{"n_head": 6, "norm_eps": 1e-05, "rope_base": 2890.0, "qk_norm": false, "init_std_down": 0.0, "decay_fraction": 1.0, "train_tokens": 297500000}
Each number is 128 + 32 x the weight over its row's rms, rounded and kept within 0 to 255. Layers, rows and columns count from 0. Numbers have three digits each. The size before them is the row's rms in percent of the matrix's.

# layer 4 MLP up, 2048x384, rms 0.0829, rows 482-763, columns 192-239
098:082153115105110137208130096116147101156162086205107108131173114204144089133114133141098147114075163095133127137138093107196154099128074157138165
101:092128094102161174054132104092100089193128156148084177112150144099103160148163110160142088102115093174169119132118162135116081105142157103155155
101:145101085071109148173142133149124163097186144160189149127073133115164143144090118195136149113120142134128127134090158117139153151106145088113182
101:169152119097129139176123163077089107097119097118121108092131130142082162097104165062108146147121134141079137135169138154163116102172150096083127
096:112133159134153171106114140089086055104180115089113144148157131178152142162143133113129127155078122165145106163081096078103132100071093123123117
095:102080087116111113131168140088096150145104139113167055142145125139160141142146184106059112147146131101187114143160127111115157148148149141113103
101:143123123186102151094188141096125162082165154116132162158092110124106169111144043149110158064206113072111145102086143090088133118086084189096128
100:153154139133100071099173170165128162136128154215106154097179135114142173133170109141160082087104131165127148173113088116155090031106152156100143
096:153122058103051152122160161115130141176181092193141076118114100115147100113051132134162127104118092128102106085134099118170188114077096166139144
102:147137139157083069097121164112057113119170168143108216151121125143171113141092110085131139146115109151090129106117142132059174170127158160165161
104:170128116129084175159145102119063071095111101127123141148167155149152085147138152191120117137127105199115176143164149110175103189168169133092197
099:064092110120177064113142113155166101187169180162185175193143199176075113076078121153188118159097144118120177123128121118121184103134142144094102
097:136149071092076092131093151150134183123096078106127192145147119143168108166171157159101120121160135060115115166102167130125116092081155101101164
093:089160172096072180119151080131131169125071090096147167146128111116092141118093150061100116121132104125194093105163137151113173123158124139149140
093:149106056109114102100097193120133153104121181145148103182107150075163083093143118138068119142123102119169193172138137053132119109151122060104088
099:118122125112102100147140125098156173148142104097164087091170134126173116142094137146198109165120104115121087099164173110099100105043162109128147
103:078119125150151162104119142157130103067143120108134068122147180102079137127162122122136101158085154122109169164164140129142180166085098186146159
113:147188184115132064098120141103122068149147228163126177134126104143122180140172114183100154099082128145147172088115160148120149110162089179164164
102:114108152166099157147101160087103165097095143117117117114134141094110102076151088107122147134118118040161140142126122100105117156124120142127099
100:146132093161119101156114127115097156166125147146111161119165114086156131165167140117149119065055109145156084122115138103138136098148100175151070
102:100126115141150186145089143143109064158110164150156138139157135061097178149128125163124158116142172141125141079119157144072093150111149074135155
101:175171177144155178121135126089165090118135086217128154096171116115156118128103126161118104113059143139136172174123147150121061100158130135183150
103:073119128119152090208130122161135150095099152180170127139136173105176165098158120108129136102117058086109112163153167128127073112157127164140183
099:069086068151179142150117138135080189108160139132143114072189179124113153141162137146183141157054084159158111122103138131027124151096121083136090
105:153138157150183154153130100120191157116091123175113116147164157100145165119102118133100120148102116163119148103157077107085075167139170153095134
096:195141107152118169210103134158160135083085131167089152096168138110137120095033120168159136138098124114103096084157134113106090138152116126085164
101:109149154169155077104106164133177191129105102122173110155109148099091179136128136102126109189179159087117156177089167125146181153130151119122129
101:122118088121093192110133130140099151134170128138139136130130133155148126115107144164071111139147105149099128103166127170110156094098121135127095
101:154135081129123133136131122145134123143175094097139135131203107147144106090136166104196114088166138097093127081107112109147114158127162171135145
103:173144147148100121084150179143092105157101171109056191095143133124113074120145171081108127192170176111126139175111147137130172144134166172144197
101:099094081112172091114119116065209126115142147097145143119134154162180163082145089144165113114115135154118178125159105190038182137129100063119149
102:073160127110157120150090152093177133146157072216080096138147119083132134204127143131096115150118119115083181102122085152123137175154141113075131
102:146105156138164147099093113138142132125133164171143146160124115068126113155132137146127096150141174125119136159076163130104185122140073133103053
099:099113106197179169106136119133135154065086130125096124145092127074159131146131137114163076144129104167179124117126133093066101115120057127142182
097:152115138130131150142153146107166170145162120150134075132135090122126122122073143077104143095156124110110132153187109145111025143128139155122106
098:168156083135139103127121128139171104191120111133166117102131135121097115171138153134114138123129130135180165084134091123126120143112082111119114
094:062060115086136122123172145116069073132110112105131176134128106164119090090080106123116127106147072071099168184093103084128104163080111135154096
097:123190118109150096147122082103120130112125193169116172128066152169169109108112146162078194142132120131118097120146094150092148132067112146148190
104:134103114136177151181178147135160156082093154117183045118163148117143180116101134177127165131167115167106110083150154116143068140141070153118132
103:086060180131121135113080142107131068184145089151138135173183103091098111129135149127125167148188133152118072154109095151235106082190090113096135
099:091173189123116102169134157115160104112097090168201177127107190085106168084188093126118161148089099129161097161097185092115139195104161127079172
099:127161125102098107101096140106124128116133124074149139140123111120066139136141138097110111115144143162168073072095076132141090167168162120167220
098:075145141081097182115197142161138131101087153114171165120123129129137126043105116119157131141181126137132129095079060066087119166162171108196087
100:129130180099089138151069116118110091166187112129152161121141099121163143093097116121127137117160156216089114089171112184091139136107094129170152
092:099152168127083164181145153066119170120153184176148158061107137160182104051154148126140084148167106150115166200144135165093190108082127072132121
103:136138127123136236128091132069126095070146119119153155147118167090174128138117132092142126063127091151097135104126144159091113114100112083108093
101:090131129106093139112128124135156112115161166097150082134141136082093140122119120140161145072101147173159128124166089090163124185141127112094121
111:168180148116111095094080121152074139183119130184155103097155113150080103155181154048137153091064123110098127127136089110080118110116133112073104
101:106113110118130141091133137148131137081123137108117120168150181190121114087159044145096106103141153125102157152130195131115120090197093115152091
111:096133113081103105097110149092174189097178135069126091188101111131109147178102059163086088121127097147130174139085136104133091126132151117087145
105:117103128136140081072077189118135146159124142158078133144119184148075156101105109191163110140148125112061163098158128116154156136125128112138196
110:154127098129108132123119132184195104116198100141096195176128093133124090181123167082144130156118164090193213132158137169093117140100186173124165
091:101130159169099147115074138100146150163160079112154077146126078159137103096164139098192197125093154078111138122086103073179102096104111154089107
106:144150160115158101085161073138176148140110138143128099118147093147110097100125159123119162148098146113133170148150198137123177127089110118166106
094:135149188158161200122061094154182145154127124142217169130126131165059136104146088045165147102127059114122113046158133132120096198098137101123115
096:203126127107104188154099128163122151169148116093086123074104115111094071165115123091164127100133123131128100105179173121157181091166107125108132
106:097157209080099104124086141128133149093111047125081084112098152146175081120121169128122125170105129169119168171140116117140161116111109130171152
100:142118197114156142131114108108070132165098116121072094159168134133100123122116126123121117186145216150110185164110133084150102112119164099114136
102:102132114141085160140099163114106144115115121038111105076150152129187130096152094130118206108135113090118128194119114094144123206116135132087129
100:135146126060135135130120128158058167129165099118115173125050121117133115160107153156122113052099085151155101045126095124080158057126102073128089
088:099122080123162143140126158149128178152079144097094080057152131118136150127174122144125077102128117145144039160156131104132112182137157134171114
097:148122097058192155083137137050137095152131077129104161112145106146118111138158189118107091091157146120119189138180107173121139135159176079135091
096:163161110060076127074084096100074144177139117096147152147168073089125105101149198099107105123117096134179180057094194121122136214154150109092175
100:130093120074157092134135075101117137106155142158106126099159105138114149163148152123107145158131124086142151107124126183141080088149121154141100
109:101133083129142182148148131158121136088152172098134101115101123121052163118146116138129126128157173059159146131116149148160146142123138117138121
099:092187127099101142145134074121184141087159126127130224138167134122095113119140129091192103140145085111139131119134064083083167144096128175093164
099:145076130179134150173152100119119153108151162157123182113081178087177117129121157111118121129122138133120106177145128092116114118141073172106111
096:139175076126137091135127152164167094103123107110151118092112126159107136150110106110097116111121118183141136140158113098181178117153089161060124
100:190116096103102167182115131144094104161139139168110120150164071143169145059133113080150068132123103153137091201132156081170147078167101124058219
110:185112084137176155130148165092144101089139074090114128130160102157090165135097129150106108141176142116150121124071157087134102120120130133090112
099:102153113126105191143098067159149188129146114155077181113128114132154100089118157147165152100136127132075130071186091141134135091154115150086093
096:084087128107124109156139143140107116158153118142095113129114148121147125134166135177156116092096146169104108122141142104188139154117178104218158
100:149084123185075162147167096112140160197118119116108065090162190134130166109128054139100133097162160135119128077138068091152068116153116142106134
099:127137188059148141118130173137123136109176064193153168118096113083093116145145152127143118117137136149165135147105148148111183110183083152091123
108:148168150092138117111114143107174114120151146168116106120151165110113082131116117154080134150187133102129059163205151186120143067083201086096108
106:141150141143094118143132110143133152117092130104099096129191100186142107125122112115143165090136095144086177135133104133177191147079083129148131
096:118165095135123121059204187161133132088120087118119156070160164115085128174133144156112101149110125076148127118149153094209087112107163111065187
104:144132105137142176097122118152113103181123167120166130118129152144118136145135123154125061127138193122105145144126095099157090162146140079122155
099:086138093161145100131126126093159130089122146116115123113117173114141128148118120078065153120049094109146055141102127128137163187096146094164142
100:143153170153120117133163136134125114185073158127066098164124099122126180147158160100134132176150137170143094085161117110140144149068144098169162
100:154110153118138149170150123094066137118066139145133119113147093168108231107124108133130106164132132157081135140163148103103143127170122166161117
097:131070123161098174139138168118111128145114114145105116142090163085086153125108135155144094143099138144181162078138177106144146049115129172137165
099:033161102116132108139114136116146144163122130076134123142154170054123177129067046103071183099133137125083132210108109131130138071123090146127135
097:143106141159132129133128098090140150148093166142123124086090173163073153086105104113105106155138129163121083087123134093155126137121126143147153
098:143126165143180074135109162185096089144216123122094133162134158101163107131106142140168132073177081142078140138191144166173171077128196135144122
100:166082147094117145114149148152143120159165177182109099183076135099123112121125132095141090102160106114097113112170135105092146137077172100126123
103:152067114118170112157122103107106093154119158120106133097134155175125160061159102207144144096137090128130159089054134148159149119126146143065142
097:152172122191169183079112156084152139113148153150113099141164150108098160094148091148107140106125121124119133155095118122143111132100115137108115
104:139151078131124129093116068162099112169050157115098126126116129152112126157059093185147123177147126106165127145086153140110136107158150134171115
097:149130097158151143145118160100075118135165102104071086190125115152098172090156159155197111112129152108141094178099136173169103123124136147167115
105:198111121087130066101122135137131121095157094180123092130166168111112180116091114096134104111132119150145106148092115159096145168137157165186114
102:153115098070147123064110155145147158110086136104162145142122169090113103124166164139132079143141151146113077091168150159043134091126138133156105
101:130101168166086159073160125120137165135063132135191178133147133150156138156093095128118157146107184131119144101167093087184076148091161160152165
099:154181129131065166125116101108096134101165128144119081139121113125118126136143178136073145069142174123095135141125075100155133186138236065131155
095:183112191172105117091116115158129134113090147128115142154143114052092175127174060123067155153115177126119171107134115136085148144196175039125215
099:094105157118127090114143121120151108172158082129099128116130160088131158087129162122142122175171134127157143047134145064140112196146115069145078
107:106061084105143120113149200153145134080125124152189180112165126183101146092138146120170119127106091123117090091135122061148094154168162143165128
096:150149103080061155095157170112103074086126127177069117131137118130126104169120150117109114152157132129096151116110132147184144097193133142167098
103:092140131108085116130160149172172153184199182116122152112129135119079125178114035152118150120171162111145147081163135080135182161103127080108122
097:134193138106097121159119143122127125134159088150152166099111081135164126131117099084104134200133168161111132140088110118147127156145122149147090
096:150109158118108158146091130173130086133126171138183106186176160103147087111142097174085102121118109089204161204123159075148186119100102166130167
098:149104150132175084171116147147110104122089185078082128132148128109112159079117100153118160150125122106140108086128197144092139101139112154135110
104:149151184139193171139139127172168199093145116121127149113124150121212067117089146101137130046139072129064171172107094197129172189122074148155144
112:129175137110138115099144086114192110052095105103090116121167097143188082098112117130151119147149129108129136151120194117128120120187084111139096
099:100121177158089132115136067167141114130129196110105149109122185106128113104134080132126096135165145122115156156157121126089072147214190111113109
105:138091160137107151152093124112154111171129122129105167129209121178139096098158140159215069151066144175194154157148176159149159116160177109117137
096:081130121110101115157086091142102119146133188124102159178156065171118163147117127210132138132138136157115116060131165111118205076111099145110136
101:144114117133037117119085092129121103145109120163161072087090111114106133148092103096145172120140106178115094124178100142156098138146139080134136
092:142156111068113177094094091109129123157141143152095135183100115169099091104151109101181109106128170138184106122137134143116149159153133086138105
100:118140134159126115148097191128125156176148118196147136131163086045086147128185150151143132118102130161101127114092166083089098124097160115129147
101:098159179094097111126138141105112114215136173130119071130154129106203079214168093179175118185159136086113129137139104145091098135073075106142046
091:170125086096149129139174101052157121120143139174182135194103136111129114130062119132110130138103142129160121156142125177160118099163106114085095
103:092155159176125120121124170126080178192111093127148130181118163138133161124116094128118123127076113182051125176086119156169173093115210107140135
098:146101165152125129130109164098150108044093065134079136093151120120108146089086097139166080103179092099146128200083173109150103169152097110162115
107:128157140102112124101156121124096113108043098087135133145128140117184192150104098071103127066094129118166128108124097170122121158117109161146148
101:178069109147106095119132079200195118143173142136071155175098142128128112117117184139155090122173098178138110145153152191088116149150122154147110
096:088134179093130131122094157127132144184159143134146117148146102104168151101124192124087160116083189110165134117165170089116132085141129125176099
099:106123086095084126129148094097066207114146094102125077086099146134151136154109149047126167178076168141123104133197128111104109144147085130118160
096:071109128131117162109155098119097170103151123101133138076118109125155153107134113118126191140139112142065174164087175104128136116088135204082135
098:159151113082074112097128105123124123190206106127131145109101092206131109117142082176170091053094171071128155115142113129077162124117095105086100
092:089140072155133161163127162036138122134128118084199099122105124141127136117175136116145072154127152120133095125141114162089158128075114199084086
100:114143143151164084114091155071120166125098142157126116119135163130110105136090048126090161155100122221090099106129145146175143076101202178141087
099:128104202133190113178162128117090160074171119116154138180091143143146124123108097102121072085140165153117111085101129139107094139183184124150105
097:042122090124118102115122108092161099067117113063122190131014092118136102135092162147127133131159170146135126189085101108089076089144074128129110
097:187082078147105115131190110169153172103102180122133160055127141047114136143153104133139188120120127132204089131061125061136081134132120141115113
092:165095119159117187135126152121150151119165132116076116137131133109146187170119096158139157078097144126153100150109137148165154160135128133110153
101:076108106101135183138132161123102110176116128119090166110120126131125123080153031138117123087107140172092057131086183143085103152144129150122142
102:121104115119136152143139158128112124126082121116138162166121209159146127129124087099190157123128111140108129139168112088096106111132144177106111
107:163058141109152147128126089101172155180134159100086103153128157138127160094166156138117159194176062089092189112096137118131165150166108140203134
101:118102122076102137138120115082181135105130108172157173141183116130124126149095181122155098090113169198139102172124126092114173088132069121107131
115:154119159105179096072129142176165191124154222115143142160150110142147153092110124161094096140164138127108204125071114098127138128180171065136087
109:156084149202104157185114164186086157164097130138149130115107146137132160124136119109148147123130165119146155170103157124152100191124117157107139
106:161111176044089124128131173106078096097130163052130168132081182084186159128062113080077151111147105106139141141074099140122188179140182108101127
098:143074217169180120143145099107139154162200119099159132057092125152128133168084145140208106091114149132118097101113181139149162121142171146125133
099:114051072168225104161162082169074148091098090156163138129119144083111107116117109126126141130084118100110170122148115158112050128132123132099131
090:080101080062151127158093118022163170070135154160121079212129144146080151094122101155125146086079140112143118116134149174094104083182160155105160
108:096137098172174137098174158158075106128124118193101110135061118104117099187141135111112112089127114148136111137169128180103079063139143147112115
094:148093205195133164092110129211124099097181141133065143093150088117123200114148150179118086157156193104165109106086174128107193095118154131133136
104:085102125134107102164207161112178141113156141168181104125102094128133114134139162160134157118110160095112123165190169149060145138104137075151126
096:146165112135139153142117141171143146101134162147135126077133143069137106084126155142077135141111061107189093190145159130100113079121069131114109
092:139089108093092126150099108105107154086091135121100114127082106102076065098138150112187136125161097142141148120160079138106126156138170102121099
100:111111201087079111161087121188105153142132134088160147077128150105116178154110094124158132137124133183138154091152157239124101150158105117157096
106:179102107174141148120142140106126120065145104149122101165161065144149091099122156195058141085142102111127156170149144084187123147194122105075136
107:119127097126151209074126093091102164118149121142101114135111074121183164118113103089088150149151091116143122125150177192057130139123160186066159
099:181158153189146173134123127154096105170130134138138135204169090130072174161142123111137072146134105144110141141093105076057141202185128148157060
100:109133104138168150148151122120154159129121089072154113139121143150127147118150149118125090165105053096155131130141124087119134175218155187106123
105:118089122059146099161099133143148126118161143145109144162055167180122066135149123118090105178094127153139131087215148161146127176170117170184086
093:149173122122114117118142109127134106176154119103100117148159133107145114130150115092177109128172188146115097138094120095130123068144136096108169
102:035133092089151062110124127104172159148098130119176114078155172143136107111160124125106084106158079089116040138126168087131148059138133089116112
099:132100057112099116124160105078179178137155112108077118103185134115174073079090118175178146083118192147110130085175158085079072121144090200103183
089:159124161122156088153168163107151149180108129125100171172171140071178155108133185140162175166093157193189144083117131086150168193172155144137145
100:148118109094144140178129167146132152146065187115117122178101119166138158133087143096121093072167061105145119162115146104101136126200151114112117
097:154159147182105122209131181180130124122091155098143158142110067142137120118192162076083118157076138073160145173158153139095102173047146086162175
093:138140181107072098126115131113160139160204113145132087122085117084161092118073122169116118156101127228089140079098111128136174098136104155164148
099:141127155108083177058074141151143191123088142116135142022172108122097099062172076165114157108147097132089123111105135140123151076162149164120161
097:074130176143103135125171118097101180086134173129127141113110143111203132164197121140115063181111094098146127171133111116099111163135122109136110
104:132082085100108117106200083116138142161095120179174178104166191106149117182118074070162168129088156139136128188128164119145097067110174141146137
100:151133155124155086093163100129152131169145112106183083117105103126098183155134138137111156161103107098134140146121110105059124137108137170103154
099:164080128144178184105155118146099087107099153168112101111107110150138144186089104149111144097149100155112060107077112142108128165108098111122197
087:155134140205124149104112082169149137128108095143174088181163187134127112189167128091139142142120126111141146144131166124148092136062126146145172
105:065103120111085149131095099176059113097200141062154180149078108181101122130122142124153120124154113160104134096170176145123115129115145138151182
098:063113172150115118165183159151149129159108189173104112085126107143125098129086156131083115181165101113155064139133093143114117131109152146164056
102:157177133126096149129140132143103089121143159126125188184140110158133188096150173093183156149109104168130094075108087090202116117138180097131128
106:149157103162108206137166122143145134155098106102119113102168180110162160119119137166117167088107148141112148066109058193170114114135088117125093
100:108097133135150177146081127104120067140149085092185050116190086076103067127110107193208116140115125165181138153134105108134111105121169058107104
096:030111114141140232093163155100102074099137143177061151153193118108142144174164155090083103120131126087137125067135142123081201147135120208115137
097:161207077145089075094093124146091119133186120065119077145127090157104134131122149103163085102173122141114099127131163171145159108169087128090095
105:189121186156181168114184163121129119127133097086082079131172128119113138065037159104113123112150136069159140121132065157155114127101111124117123
107:101124161092105118064114172118158128104125148169160126144120116079136120099105050143126143179124160123176108113136139103160115107121127077129124
095:134142108224128164154126161192094143116170156131182140136105079125176142107162153148109188145127104120170144099103150096073093089124087113070119
100:159075159144112054167149131117128051155172115122098120119172099104107184109140151160107060108143106152107137175101140143121078072107198135132088
100:173103160098160169167118105144109145062097170126088106115141130176149130180124147090111112100094111134137177118099164128092198096113057204087089
101:129149134142114192137108127085127123127158090143107178115091140127109114103131129169132118123142125121131166103106181150192126105130135170155127
099:110125098133066150172117118162164128118170051155108146087162157166085140152095130134122131180110147096147116135120145173174208139167144170154129
100:136136076183117043148101153097140129093102155162126133117136110110119131160130124185129079074112095155109126165171182117133117105098129086140096
099:098172178160128103102110157097078125144064143183078156077238088076112163107105098146124167171151138116169201080139159121165115116101139115151145
105:142146137048153134129089123173090094152144098117106081131160106138136106161125130128080110098128140136144172083165076141136131094118129179107127
094:102131100100127055136155172129118171116104149091225093083101127125208111161089152142138065160188155107111132107116098142130132120093136134135166
101:179170149103180114121127135138118155142136083131117177097119111123108031177130168094126135197115151115212129130121103208122113118137130093161144
105:147121179087116160067161179118161050120190134137136091115207119088033086124133069112138138124108134145141090128130199113126187092074142105126140
100:133113112125162117037127156162092147052148108178124135164138118110088110155163125097101112067118157176109142138112146083103132152111174128120151
095:113069174130173094133087109103116132150140096094155096120161120104106177158156168119128126085123143137135156071163080128098094115158123091132152
100:169074161121141136133152088115113114140161179111077081122110111165147130151173141089163101158126135144093128128148168192128155105121129117141087
096:136158153150130153099136077074186157163095141093116106141140116128167146156147184196183147112125110142171153095081129160179123115120153112093083
098:157150143139111095181133155139109111184145122065160090152187123116141162098126161160169138145087119106097114170078071123162112161137125116160128
095:129084107126113171104134155170096115066096087119122178158100121102174137132166164108124127085165146153172160116119107153126093165160162133091144
104:125155120157135133146136106143102084100104128121158165132145080080100144131136165083099157099098172177120131168176074140124127131071096134158179
105:090124198138128152162150124146163109135070171163094110108103100183194159180149129160110109114133157105066169107155106075175118066150103124157160
095:120112052127124166119118178133126153169151126127135148183055107133191096134129098122162134172112145126103117136161080165119154159139122165142096
106:150167099138103122109092156131126125176095146127100148125127157208170113122176146139120102115126122156113140151179122112183157148142102174207177
095:133141132186187122150150133122073088077099131138102098173102118133103138169125145078158134179148150094133076094142147154120132098143062139071108
097:183135113099104141118088153113099157142119136161099136161141098130116195139152124196123124129152090172105053061136145137186097110126094088086074
100:160147109134152130049128169129115177179090082104172115085166108173111144152115112091114120092122145161136128149130104134110147164139099110073126
099:120133137160136140135146133108206110090112141134125185147165138155116125171116114067114154184103117147136134106091143102109062097126126088087165
102:107128124096135135161138087118079169148100139142076152143145136143075124138136147149171135120172121174100111137154162135128068098147099163213064
103:132145091153106193090168125153091088136140070082124111143143180075115129075157138043103124127118102137061101135088075099144129084159079108094136
104:138100101137108152124152167100139175059131109123124079125097195204147133147117205133111126150163175134072173078188139151124116088124104087149094
098:177145162101076128072083054143160134149089141042123123158144141100105148185132139141105149076148095110218126134181193163117158124161169127140104
101:068131149142085102140126074089167109129077139086153182108133109166134124061142064128070128149205094125138144140070219089186154070159133093159122
101:148179117113099077148122109106129174100065121122146142101159124126135144124165159115154112185130104106142123147110133047099142155109099118135187
096:106139124111051100132106121127141086119113127137142068126135135141082120113147061090125079128119106135145106150125110106083189124080107171141072
098:122086108121122113136144154124123135103172139157122130154157149130123184147096076076130069125177105131169088131158116120121110110112086106121143
100:157101183153126076108119117087102112102209074144184178089137115113109106087143169138133117083097152117090149152111117144182129136102148162131093
105:101084141152079146152093107098082115109156146114123118128088112125129081069218105136069134083134096113098114119102134138133122050099093116154122
101:099112172116099176050117084089136140107087173130101114157163099076091096136105114131176073141143157142084192090111083137164152195106065149175111
107:156148162080078123108126123184132153079151128169136139118156108068129187065108161188132137166123163143179153106118114119111135119124168115118124
101:107126156219092049076047127112124097169098156060131090125078138163098089164122177097165102159159175137147119131192127140108139088151119150129086
100:126119108151109109121128085113105136178079159095109097118138178105101087153091135134096094111087114152174091151117159130122128085139161193084119
100:171150144146124115088127197122114028145154149121158109130184088120161147173157164121095180081164061093173069184148090128157122155109082127138154
096:225138143127145182112081111109124080081155148171100106166149132105088115142072053092179112092110105104124196110117147044163184094165124151115101
096:172183152112160176177118148134084147076144128161129100146093148087073127132158196164171131109141101122151109178089134136129120124164107046174117
096:135115143148117115121175097140146162077121112136077097071068181205085200139158114171176153151186128110071141135144074126112171182155111160158165
100:142175132173128174192093166117105096095103172134100121104125137080099106111167136152087093142124149144072081121166132121124115145163114147105040
097:141177143139189100092126115158134133108107120086185118099140067094111139140107162055171120145183133074108103112103126148143126142098088075149159
090:090150128162136129197138067108143125129152133122097130229129106129118142159145164115166150173152163124098146092111124131138065108133093103159137
107:127135123137106159113184065137154109152140117115123077125089154148144105152116108086162192115162185093095081140117140146185132142122150087160128
103:153113083185190118194135083050050089183113189120133164141157171160134180089154098134075140133136112117110100173116122167152162147140118135099140
102:124100115112162105131121111173116050116087157145133096117106092143150145098129094165166079131153143145145132138149146088161132093148141084145195
103:146099104198143097087140101069104109155159091113114120103115081134092133133139106127078148106080113101087144130164153161149091075147172122118144
114:187100167106175163120096168130126095077153054142126134078132157183121129075118192114099139069087114122200122112173147160210130106139112135146104
097:131168151114105062181218127129115127098170105113094090149165111116146145099082090120114173158117122093151155075150166103098159088095111123125128
102:144090101077119091095137083130139156185110099107113142158161098135143166142122182189079135177148123127097106157115132163149117138181138151131121
111:113080112080166158088134122143198135121112134132113120121113130086118158120124146156165104175122133156153120102177108111147131163120114133121125
100:077122127101056108127148131113089127122099156061162165156032135168099202088101099130161129120138086095204059104138128173073160166094112111132096
096:147084127118098043122119036121084128125105193109126179109082089122132162087156133122117107149110118154131165150103152120121143087138096105095048
112:124137192148141120114149136132107107125095142114139130136106124077141122100125120144131155119157079109151085091076144121076176132076115158113100
097:083146124101151168164128135160148143133129153146103133190126163093094153176073159124143150111140123114043080080071157095084154091120141138094111
100:129131119084059082074125127098116157078178145133089112159136126129159079128136122149110078119146059183170099100177127117180128168144135149144103
100:119122139121111079141069088126177121213143160128115093093119155127118117148071130107102123102091128121115147190158136139157165154185116134175124
099:101131158152147121120141162066157106155177132136116141097138121164101154149118160058058125086149116111116204143109174119118149143039139134179108
099:148076115132107135150112147133106126148112092150089106122127145128171096145123142104115116130104094150141116131126129140128116152132121157103068
109:092115111120128128118184184100166095130127142134144138124143100062143145153137124121122134127122132101117126102168186117099162205090134141136042
095:090113099096128170098136115140165164127138129161129108112088120101107114125093137108127121111136170107145155169181125084132132106035150087117164
110:196122165154055184101134139145131131127125135158174134106163101165144151161093078125116115081136162102159175145148105154112147159161085145116043
094:030103176168101095154041067092131101075151101133123149107123097135120098102146135067192124110154152108099185167167132206125049090177178143133095
101:137112130149153128159081145148143148121147119140154132134107167147093118113115136104126159100096089150128135157123124168106091104168079157129183
095:099148137168154129119152149113126111170129117117118086115171089138167156156159100159134143124074107123118124120110105146141128134173082202171127
099:136099099146166170089193135200121129116084087102118110089110168089120173103144116120124157119125179112123175076150143166084105147170068110105122
102:172132100117193124098157118118046156234102133190089151157132140110117148198142135172102156114124072127113098178089134123165120158146087127135119
100:090063133158095109154114091120096145127081133179193122117132121101203138108128103149128170088098113083187137108149160120128132161096129129158145
099:075089136091155132189099097107147133143155134091136120071148151107076137102084104097128124140152106143157160061126128146143083161139122133146149
103:107141185150128135096067077117169121089116116067130120114177106140084127122123183127156168114136085162097175150203125110092152135146132164140133
095:125135148194115137113123165122161139146091131182108137151124147147168152157134160172178114133095147113151109093165121198107132127148174092139142
107:162181126109107097151157135125099115130128152032072174153159122094082161173138108142178096112162065111126070071147080081179129076077046119162172
100:146117030113103134148114114137153107108111183090095159090130144099194123109120090142120134164090176141120112128135113162136123161150180216094120
104:129159163116174122131173114150143076137092124166144163122127083135168138119113159169174096118142167136125163135085057044151152111076163138145091
105:122160101132086066126165149104127155120168104135138082096106077135082119094120076143148106122133099119157137081144124127136151124134147116108074
098:140108155118131117156134113106179101142134117138143128094144093146080156118120132144100159105116220115147133111112111131141129106088100138123140
105:121064122128111085133076197173100098117158127118113154095147121167135203134112120146075098081129148157124119163117186126139152128128135149157153
109:145155109135158155149091155113177154121113171125094150134098088154154087085131135169130137110091180147114140115133093148069150099172175120116111
109:100129134113092095145136128084109132136102178128181132126117134123125201094110099174156188103143124165175130162133158128084103089127070164178126
088:133134193182131114149129133141143137132186131161147091120187128208138108169122141104164170132123134064147123102109158148109128162132100129123121
092:099102121123127140148077097113118147124129088121093150061103115168096125113140086179124117151098142121097051118118111114150163132131110112102176
093:134165180110115149129149137121123157160173149108143173070159122121150117113098118170102146146100171124166122075178134113115072118166106147128115
101:116143133111111114170120116173148163145117195145125089125162139105113135159101146093077151099084066104167074116155123116105108165151169154124061
103:183150140158179108074133132137155154140160102130120122080092174139109126152117138151150192122081125121161120078137124107141099150130083098129075
101:099111141219164157101179100140220116114131121142111097183132121121076113118130127079156132104132137110175142092195136115077161162104143138129102
099:132140137155141075131131173134164128143069097153084135128065190141119095125118220073193140144115141109150183157153141141137148155148086150114095
099:147122108143136087121098071133104185103150142081080164143110171122152117138146147137125155143175136167160115100157109092111119087166138111139163
100:140095098139109107171185127123160109123080125148129138136156092098098113146134164110130132187050146104179193125035180108063125146117140104106135
100:089158141139141163153118134134134123104118121149133104199140135154123167090087114193100114126188124113109095120115100109127160142108143141078114
099:153150111143123105153155157141081200153130177144097127113123125098150154098150147110139116154114142158113110117132113186138180158144086064140151
113:171167088107118137110147082168086102140178063084111153083151179157098111160118115141181149129097089128133101125102125172114126058201132156102076
095:115130145154137198085095158100105066169170159123083125107144146159153090080139123132187144158098103172168138150157179113129096094167073108134091
108:108083100144154149120048131167153161132141124130127114179129090143156139109139134177155130194168135188154121093137112096122098130117191157177091
103:116133129121188135173152159094101123110225188121116128153124134157131100138137130188098121134168103196115118145204122150116078145115145106162088
101:186091128134150134137109139081078072135111092156185160113153095159132086169147170079160132121076111131179067144155140136117125126128093129099131
097:096113145171100160151134125074087097109178099118136084105163102113118109199112100124149135125152102133093161150095122130113105140060132126109138
100:163130127148121100086098130102146155189115141164138112116138107106159085120150148155126122094132150132133159106185116142156083075175075093163154
089:157120154147107110105057158166161127146156071152147124078164116137153117157085110077133082129152085125105116176082159094212155161132149049131145
103:065132117126136078102118119104118122128155128178129124169170079095118110182116163081110101171103111179116168137116120136116139066133141133072101
101:152083115123150142125118142096107092129117155208112103154104119111085177103106182145105159167150065146075207139134099117033148131088068150065143
097:126127112200077174119109127187113133129131102115144094135112125120140125113080164198108157189064150139162102116112157131076166142124098110136124
098:121102159113118130132157121089128120141097142130090096132168135157158139115161179116124127163128157151135097147173139090129170106099107131116183
102:126119126131174134148121124114096084137071137104123129141114107191140154223140102102138124088132101076107055177063091151101147142146091184111116
107:120062157174099197130116058130064063186134121094149119139074148162132122113148119079146170139122146168111056176124119177135147127109123180182135
092:171154133132106094129099124145168152094067125119080125123070183122064160137096129144102129119154160147088100148128105100162097133152142096112136
107:153150199121099200109123161115124079090169186157143099083151154104185079181066038143104149158175122107132116125147091181096054125157130105171164
099:110128156084175162157087128180154098153087132147170090147161189125120101127140153127211113180188125134163089130138109154098123163132131171139120
096:125135104123119140103166084160164109135128186200180107145151089113078163083121150136082172140147064249206154122090087118140035113115108099168152
091:064121154142143133117147169121133150116140109104166154118130123129162092098121097209098113104131114157157187100135113155081081131117164100075099
097:131153095119129194145070106153162134138135143178120168121149124181078084130162151092139152098040100193134127151095114103103163202112084173152166